config = dict(
    n_layer=21,
    d_model=128,
    n_head=4,
    n_kv_head=2,
    head_dim=32,
    d_mlp=512,
    vocab_size=7456,
    activation='swiglu',
    norm='rmsnorm',
    norm_place='pre',
    norm_eps=1e-06,
    positions='rope',
    rope_base=24100.0,
    rope_fraction=1.0,
    qk_norm=True,
    attn_scale=0.177,
    bias='none',
    tie_embeddings=False,
    parallel_block=True,
    init='uniform',
    init_std_qkv=0.0588,
    init_std_o=0.00907,
    init_std_up=0.0588,
    init_std_down=0.00454,
    optimizer='muon_variant',
    lr=0.0116,
    lr_mult_down=2.0,
    beta1=0.95,
    lr_head=0.00975,
    grad_clip=0.5,
    warmup_steps=0,
    schedule='wsd',
    decay_fraction=0.892,
    decay_shape='pow',
    final_lr_fraction=0.05,
    batch_tokens=65536,
    seq_len=256,
    doc_mask=True,
    train_tokens=331100000,
    steps=5053,
    dataset='wikipedia_en',
)
Each number is 128 + 32 x the weight over its row's rms, rounded and kept within 0 to 255. Layers, rows and columns count from 0. Numbers have three digits each. The size before them is the row's rms in percent of the matrix's.

# layer 6 MLP down (transposed), 512x128, rms 0.292, rows 80-96, columns 0-127
101:169082168084152142144102122167109115113157117126145141133095144122115178099143101167058112145130044154167100126130132143109148110127134158110103119134081128145162157166066152099081114159158095067182163138134197145167141169146132150079130116107139109125074146151129229108145109124127098150171128081118150179166135141123130168081135088155068143131134148171078151074100190121163074091100
102:072159162105193125165140115101119154148171177102113127117114115145069145027053085176039151072169085118151143109137149167072128140139127137064189106135091123106129109129082154153074115159167142145121145119080175133150156146098145113094089130078149128115112170112180139175097115179091139108145122142140146147100117118098171178113144148089104149102102135117094104118169133133112094120086
097:123137142157036138147134139158147134174114139170115176145021173133113128118158201162148161136153103132116089143092166149110156149140132109162121164115216159072057122159083133150118158079135084142182066099116133114187141168132139106144127129128134137119151112120113116082142106132093103122117183114110084123097080197113101124131111172160145125183079171133141079097128119104146121150174
108:126133085162150108091118086113167096128153076105108078108115097151127119093103104107153093107134183125098194100153122163161087195124164154168146085144164089140095182082136156097093123106103123140095138088184139157127210106109210129134160097160152125129175135109088117063100086150104144128112145082099112101151169115126149158089098170092125128120097143104169116181075174138135159055102
098:183068135199097168043085068105165160120129147114123150121177151096150123086121122072137110150182112143110171093107074150102143136134159151117207111202125085101138126149147111156131133111206150210140176148092180137140139130138129136118101142145123148066108149132172106102146134083136075134141118147135183169079094107127111077165140106140148152146096096098112130164124117124180137136096
103:090123130115164162175175132098152116138129074086146207143118145145181106149149143157139109092149140123093125124105095088126158133114049107069081182121089164117164121125149130086133089147144139107125084096122140146105036190137079156144195127075127138104140108143106117102129126145167112095124159156154042126086122107110120134195071133145165160133110070133118185134084103112147066100126
101:106129165173135145136107147087097117128136081086073068127156099129095113000144155183116118108110158132130159112111111156149177139153106086113137118162114152117127111125141125084135132074121136150095124058098087146151022155178126122184118080164138163144124102148117094145157167122137127115161159139111194139191082084166109103100154138099120127103106137109116119117138112167159105110133
096:119143175161124092163081102112119129098090118112120113123156106088110108029126153130098137139153121117125132160140171163133086136131173110081167100141156131188109117159161122040071121137127151075136102166114139108075051148117104117144117153118080147118129094147129146083096176118122089105126120101057145171160087183160123118069082077119115094183204124143114074118122141120120154131195
099:130163155130136082198156113161142138140084118173124136079092110059132106047131101145101124128127120132189122057087126209137118019125146126155104102113115134131172097123158153101123136139095113136046154122136117098119133086100098112127125133210112115111154125118104167099206145074156130145100126138119130130133113092109101119152145164068180146151116164138150135088153154146110149190174
098:112143161104094127115112140137122128183048141092064106105110101158119128077115099134106161111138084090132187125057119096156112163125130122130097113156162120128146157115103078040193173198151122173163171063134086102149134162155112110116169135102134201133171108124139151119160123085126080129104192094102161115124100104128106171138158110091105124169125128097116148098161187148149067098158
106:106153131149086111145121139106176089117212194124132080122132140146172142135152060111135115168095121190094097162202148138192167113140114158125173166140159082157081140168147091121091132142123140074110105147054115057153094183172082131092100144104139172166130093117176159147149085123152075145105096058176112107156142142126111106090144125095146150144139149139136141138153139078103135162127
099:144132098142159105175105162089094174092120161112110178103095140144092090078189194161158096155100085083105127139045081101184152171107124089058150093153105173144120174136119083123100083176087087097132188106115125095124084145134129114126186133121126128111153141116115111198108088119096145075131172105152162104149145166159071146144147134126121164141096181174143147170128127101149132143096
098:159170118095113154134123174137138080150144118191145145148176117117203133133126106157145114158068103119154083104132133202112046057150098119080161156181095122171160106160090120115124159129166141147103106073141140134127085112113145158138126181101110151134202125142161109191089161148103082154116183130109146089173105082137123135147111119126154136154075104134081123167153167193125171150183
092:175179139101145094175129138055105135123119101142085144161160163087113145216179163085115133109164115155127126119130148088109105200175110112146141160113116076115136150147110157121083075106133147182126185107165154141092133141173132117165159087067092147089136085202084167093105147063115094151119151129121142164168093101127147138117156104111096193138117170174087138098128131164132150080164
103:124144194122117120130144092106091178081096144064127139112216199109123132155124088145119183078111158116135122165108149121101157098131111141166089115133058103153121176205176087155139097132154111123098153125124129098096185072170126144107085088110108132109166108146104148125153129108114123120080076093142110164097180149122128152114148089119168124140158227090150141092148131132164099198107
096:087145131129114154116171096109120125164104115182123115135113178165162145126120185062081112131158135122167117074184155090137060153130151097102195098118127161118143069174150163097049164093077109102119076145109058150117157124139113142079088131134152128099118085115203143128124103110141091208144099155087095143096170130112151127157158121114102135111045094167107123136159157157149103140132
091:165122110212131199097140128193148103212089154093154138095080171176136158143141114200119092112145131139148143128164137093110124112095126128125168182177102088133143199093097148158145073128132149124117148134156149099128171106090143113199207159151180170147125082089158164179125115150198114101104120105089116126104105147094190152120098150147103161126134110134117146127124119169112109108126
# layer 6 MLP gate, 512x128, rms 0.245, rows 81-97, columns 0-127
118:093130140105168189140138185091168149175114120150085173122153120173116126119146084148127133139160084109123119111141127165114073122097098133088154157131062098163158170132144097103112154129179156124109129133145020175063144135058150088122119119150122125124141148193100117170117126188150139159119151112130100104118144141107101190156120151156153174079068180164101085121134139069118077169077
092:128141130103142128224116137200090079118131068153161110121152095074127157103057117137109159131146127139171152143162130089136075137104157111101133162142104106140126138181147130121142145135133176152145100132124169049101095163210137178137138122098102097071126141127136189205126134094148130142159076105178145111135130173106130141208148080116145110166189095139171146165126116173125121134086
106:120117213133100129159158163161102175087115116173140124165100111132176097107127176063140086116134135089108193139148112083159150089093096159088162142063099149083140100160146089127168143099096142097148100113102118118131100085135109145177093079131138180116140151118100095197184175114168156140133150107150138122079155107103096112115123149167109177101133145177112191090185063139160088155134
099:096092122158134112145097149127128143150118112170130160084175132132164124185092116198116146177102121185160141095190143143083090093127104137131103177138106126170171165087133078101124117097116127146187094144107073105081115174128114105139123118133143128107151066111032060194169171098095089185168189098107139126118166156188143148115088152154138086124102092116148169153112128120105113145143
099:177173148178097081137073170148079114114069072164129146132074145136125124176043113192091129140124116105130151113177067110148114164142121090114144092161134178116116145117145082089161166106108087159164085141109123130107175122134119097163102102089149097126117145161213106127175112140112154158158098164063127171186111146148135155130104122083141118195157093131113122103132182109105105155085
100:112147139101180170158136145080135094074084130081088098140107158116142152156114177178154131170105093087095151113167129137098141154203139122088151108188114173116065135139139180107165146106086179159111127111061075158182110180163148140081084090171186049159108141137128085163163141112145125116085163105131135099160163125124093130121151156106119110120073102171166144074138143144155140141121
082:149115103193159083155165154211133093064125128127097130170102048168140114109120144156164158158135092134114139161064110133154103091141139138107096102091117147113117135175192126114106149176121169118083123112090069105136081123115090193117120151118115130093208084129206113129152090188075110137158123087092134095131162112160090057159117121108148122153175119139100110119113111160143147136157
094:155090186096137109084139147119105146087127101141116186080060140063152163154132111147115133101136151138084141160157151077073113133117129153125164129120186091107138104172099150102092113120167122174124153102069124124170099121190140139137132087178175144136113108120146083117149210154104078111137129157129176152112122086135188099103120138113144116117088068146139102146045066082144076141068
095:094113135120154101132094143167169088064090151185075139116056112096096194133117142140127102145079080106105128148135081089114106086165151096091172123102115162122124135143138093085106129181114077165132138184155103113114114209121114156179138144068166162124130110173089190108151084130119139137166113146098106138108084163117153155103047170172080094124141116174131082128130133082164129138159
110:130114068178162113171140167079125092195156133100103162195122119175155181177155106097167187122103102159151175162158148111140091157122100132115149118136151115070139177137123170151107170093109131061225121118114142122115110153139050151112100112125104158153138094133123142150147157122101083128128137109111176119116143112189117129079187139076097107179146116146120073114069109120173168121135
099:122122188151165175134126140061107115141142121089110075129167082128082141164081125089111133152123154048121122136108183140085118142133157197156118147133172211119108125116133156174147119112123188144116095142104154161124135092159106084120085177149184076102132131140123116154089121146136130089100117152150121165043089073141144125162195172119166176158120078094172113145118130196101112107132
094:111087116105142146172061123073133173129162069119117119099116121124112184167100103102125104168149096175084129139145143103143065155104114125117120144081116175110154114097108156109113134124165127126153145184160119186169127096188123132134165116150175084147102165127146111200134135129043160139108144202129147206116154136149117132122114109130105182139065162179062148092107117096087096070097
087:086104056143094118077191149135138131077154165116119133153116124156120136117050153186131145113124144135091116105159123163128157097179151116112117146149167111138108111094104095164154109105132118129128100108119186142141223124141140105083146143093126117176161064095088158104125136136143133199087148140153077103073093141126131102082109188070106052164101117113161126132089120025133130111137
111:108098114100060141131139099130061114112120133133139140152108105091106090088119203082081098121150143103168175096110118102098109118122054137055139160164149158067117148108144144158115158132184192084154144133135137149104140130095139130189099190129186155160154127073118085135120116152188119132076122115137048148131108175165124117103129099116207082121125138134152107072166123131093097092125
092:133135063150151113141119145216089176070144101111147130161097092133112162154071151189103116101133214122141157118130161087135148177132159119098127126094101122135095123110040123077129180173121077115149157162136162140173104116201140101149097172074086118133161133112116113117101184123104131146111154174148075129140097148124177128187160121104121141141121135117112065172096094093153174147142
098:119120149193089093175128131168096135086157187101196148156153092090114162110142159087233108099113075121080068144184137087136105089099128126142170103117114180128175148138169142115128120138135103136090097203134151103085134141128117125114107119124130094099155158153161122140176153155150170095153108155146157130149144098107137162108091079141127040173147174143140151115163098082162070110129
099:119138146100171090199102131127141118090086077067100120111140165187139122161115097159137174215128123118151137149133125119114139105143141072081160098139149166172125123182174183137148145086118117144091116101156113114039123111070120111119094131101058129128145121229119124099210131163153165103130151155098134132087068143123152131089118138093119126117120121092136146101122154190164120080142
# layer 6 MLP up, 512x128, rms 0.224, rows 81-97, columns 0-127
107:116084137155098113151096117166131118096103130113204112158120144078169113153085181137183131117092180082113153087126131094132118141117148102149139115132170154118121164136157152130164188129107093135164139079124184114165113120156102126202164182097136115122072108129134077112120085083123151070167081162111149139157105123113153076110092105174085107180186094146128120150208129201118166069144
091:162149103112141123088178136096148089139093100096129091124114137156095080107125123105147181008169139113131156164121109173143114103125152142169122089159158130121087133102111133140193129130120141140154125041102155087144143141092097134135138103089174101084177093115212109086126172096155173110125157167178132142109178156156112096121097117126096142093137075125074140114109175133173061167098
113:099116120085094129187213092130074164149170140083110154114146147149115199219168124119137120137107141161130144111111121076111170163160136090106119131132079139127119144106109102140105148162120143169138137140197108158126132078141111118114084138125112146080127142129116157065124110132045161176184086200132143115139118125196134096090129152119084088156082155125115118109145153042106159153163
097:169117157123123097079125132131185070079121130184138120081054147135094173149128109097072153105173164071115078167135135128199117213160124130146131117113197162135111094135104118143183139126133150105105070071208099155092125089111151139169134137120127175115150144175104149151108077168141132130107099084106161186084128070102151111144122092151151117150153101129110116080104103148121137131166
104:120110133118234107126092133074110158113124149095108151164168139057135106071152139157146131195089097107112153071104133145085092121136092134081166110123118149080133126114132105136086095145150125112135146163125158098125204117125123088095108108139114134129129088076072170141109103101091170120137059154105162113154146068087085169107154156155112080121155100170144095133158064119159112173055
104:148136137074154183156115156150100128182065179188137124142068163149177136149120120052121073096188128121145122095134167054141079128113136190158106137105145130125200141130141082084090063114135088139152119154127183057135137101092155158138147147113160106158077136148089182145114104109125176117098121091171098105100135169116166167140125141121170149144171160106108132162119155170133110153106
097:110120131105084136102101152142077110127122097141193109081145165078102079121090122091094118101123120127137129083100123088102153156110084098114142118028116141107180154071079092158099110092128122136161109156111144130081155084112152106109169069112194101184102163114081112148114103112184111153073084133159087151067133137169112187110104136150121104148139122075105075123151121091140092200108
099:133106115103147217117097145090094126122139101107100127157106152073111109201112162108119148127138101091087149162160106055095136193112096170092113143097136116138088180140107127179135135136171082129180095111083158077145166188136107114128110094112152100123094111138123125124105107206087077085179102087097146062098104161140144127115173110166054129148126127123190109114117089118094097087139
097:110155120104068185116079140112106159185132139096114165108127073143198138101116163142087142117139125156167154081141180108183161122102123102113102088121142100028173163093101098121153135140103124147114118091174083121174108139133107127106221102071137160107142101085129099147079128135237085132092203093136133160136117126103131167161154173103145106141107142143128121138155138130128116103150
103:142174180167141140160100093170083177128082132150100120089105110148125095100121142144164136119152100163155149126129137108164174128115130111165094149098127151106173157134188168160172145192071148104133141128115154138098088113133139174156091127098165114086126077130035129079084153141125184078182179186122123173081106138126144126150149135193104109039126120147116116166135056125127098096115
095:129137093098082136168134145170165120068146116128142083108136127092161122147111067119122100165124192103166083096147160108067082091090091097126110126097132082180154109144148172133071133117129141124103150120106130128136203082113136144151137128104172127122124125142116154063155118113180117174165136125123102172169114117126078123132080149102076075131180177147143106072175248113111141161157
093:112134145110118162177120107124124158100081113135116102147129157139167137086185138140203146178125082096091119093153153186141167117141147121092176065081126131162141099147174178113085218177155127103134152181126087110149102106091181136131078132111111162159143154156088123169110135118117093114154164103077169081149101129172090098090177117160137158079133095147107155214107093150147147140089
082:188223182103139126154092162129124152185117124116103118098192142142145099156101118086135133140185059167106184123146074107131093143062115161149151111149081143133156168153107083100098076146116072172148195168148148135147115166107127170151150082166130107132113151131155179158083139142066127076111134111127134149135109140082115140127161110175124177123101122179081147104155168141124179111099
101:141056138111108073055106095153133156144142148085134113168188147121131128053156158124170186115143109135134117177143144092152176134114122186148112145140172124096068097178105091100147108136140112114155143115156101131049139084083157153109134117146090074106166159156086150156106124140138107123173098079126175127106089167193111077182177150133108186131134167146121144112157060122118107149093
090:079172091099147169126154111144165155127175083163132110193142154116164207076138167187124139097148187096178136093114157072136153174092120114102167142086134139133139122114067147118145161101088142172097173174097127193106109083119113160159096149129151144111079078148164114145104162112119103150086184149117059152159177141097148137174177096139130124116091139153154082167110163167135133130149
091:159138113125157068187087183144083117185077133084105111207122152159128126174108124073116086176111131125069102160131116144100078146112163035118137095125126141085126104121128172144172119181174132158178160134157094144062142094233114159155131095092130126153124158159113106179112134148112140165101146161112145107138141093142121155166134140125071116151173120124155106158132147164166099112117
097:090193158127154105191063117145128111124123084164112167161133135150162133066106106108085132199135096140140165113114074200161114178120125116191147135193141101114094136169183114133112084131154096134081116130114070147108138030113087128109134100116098099139144181185115121073132153115149083108149173164101150144145090139130119120134136093152148145093101127169145106091170087142153119104191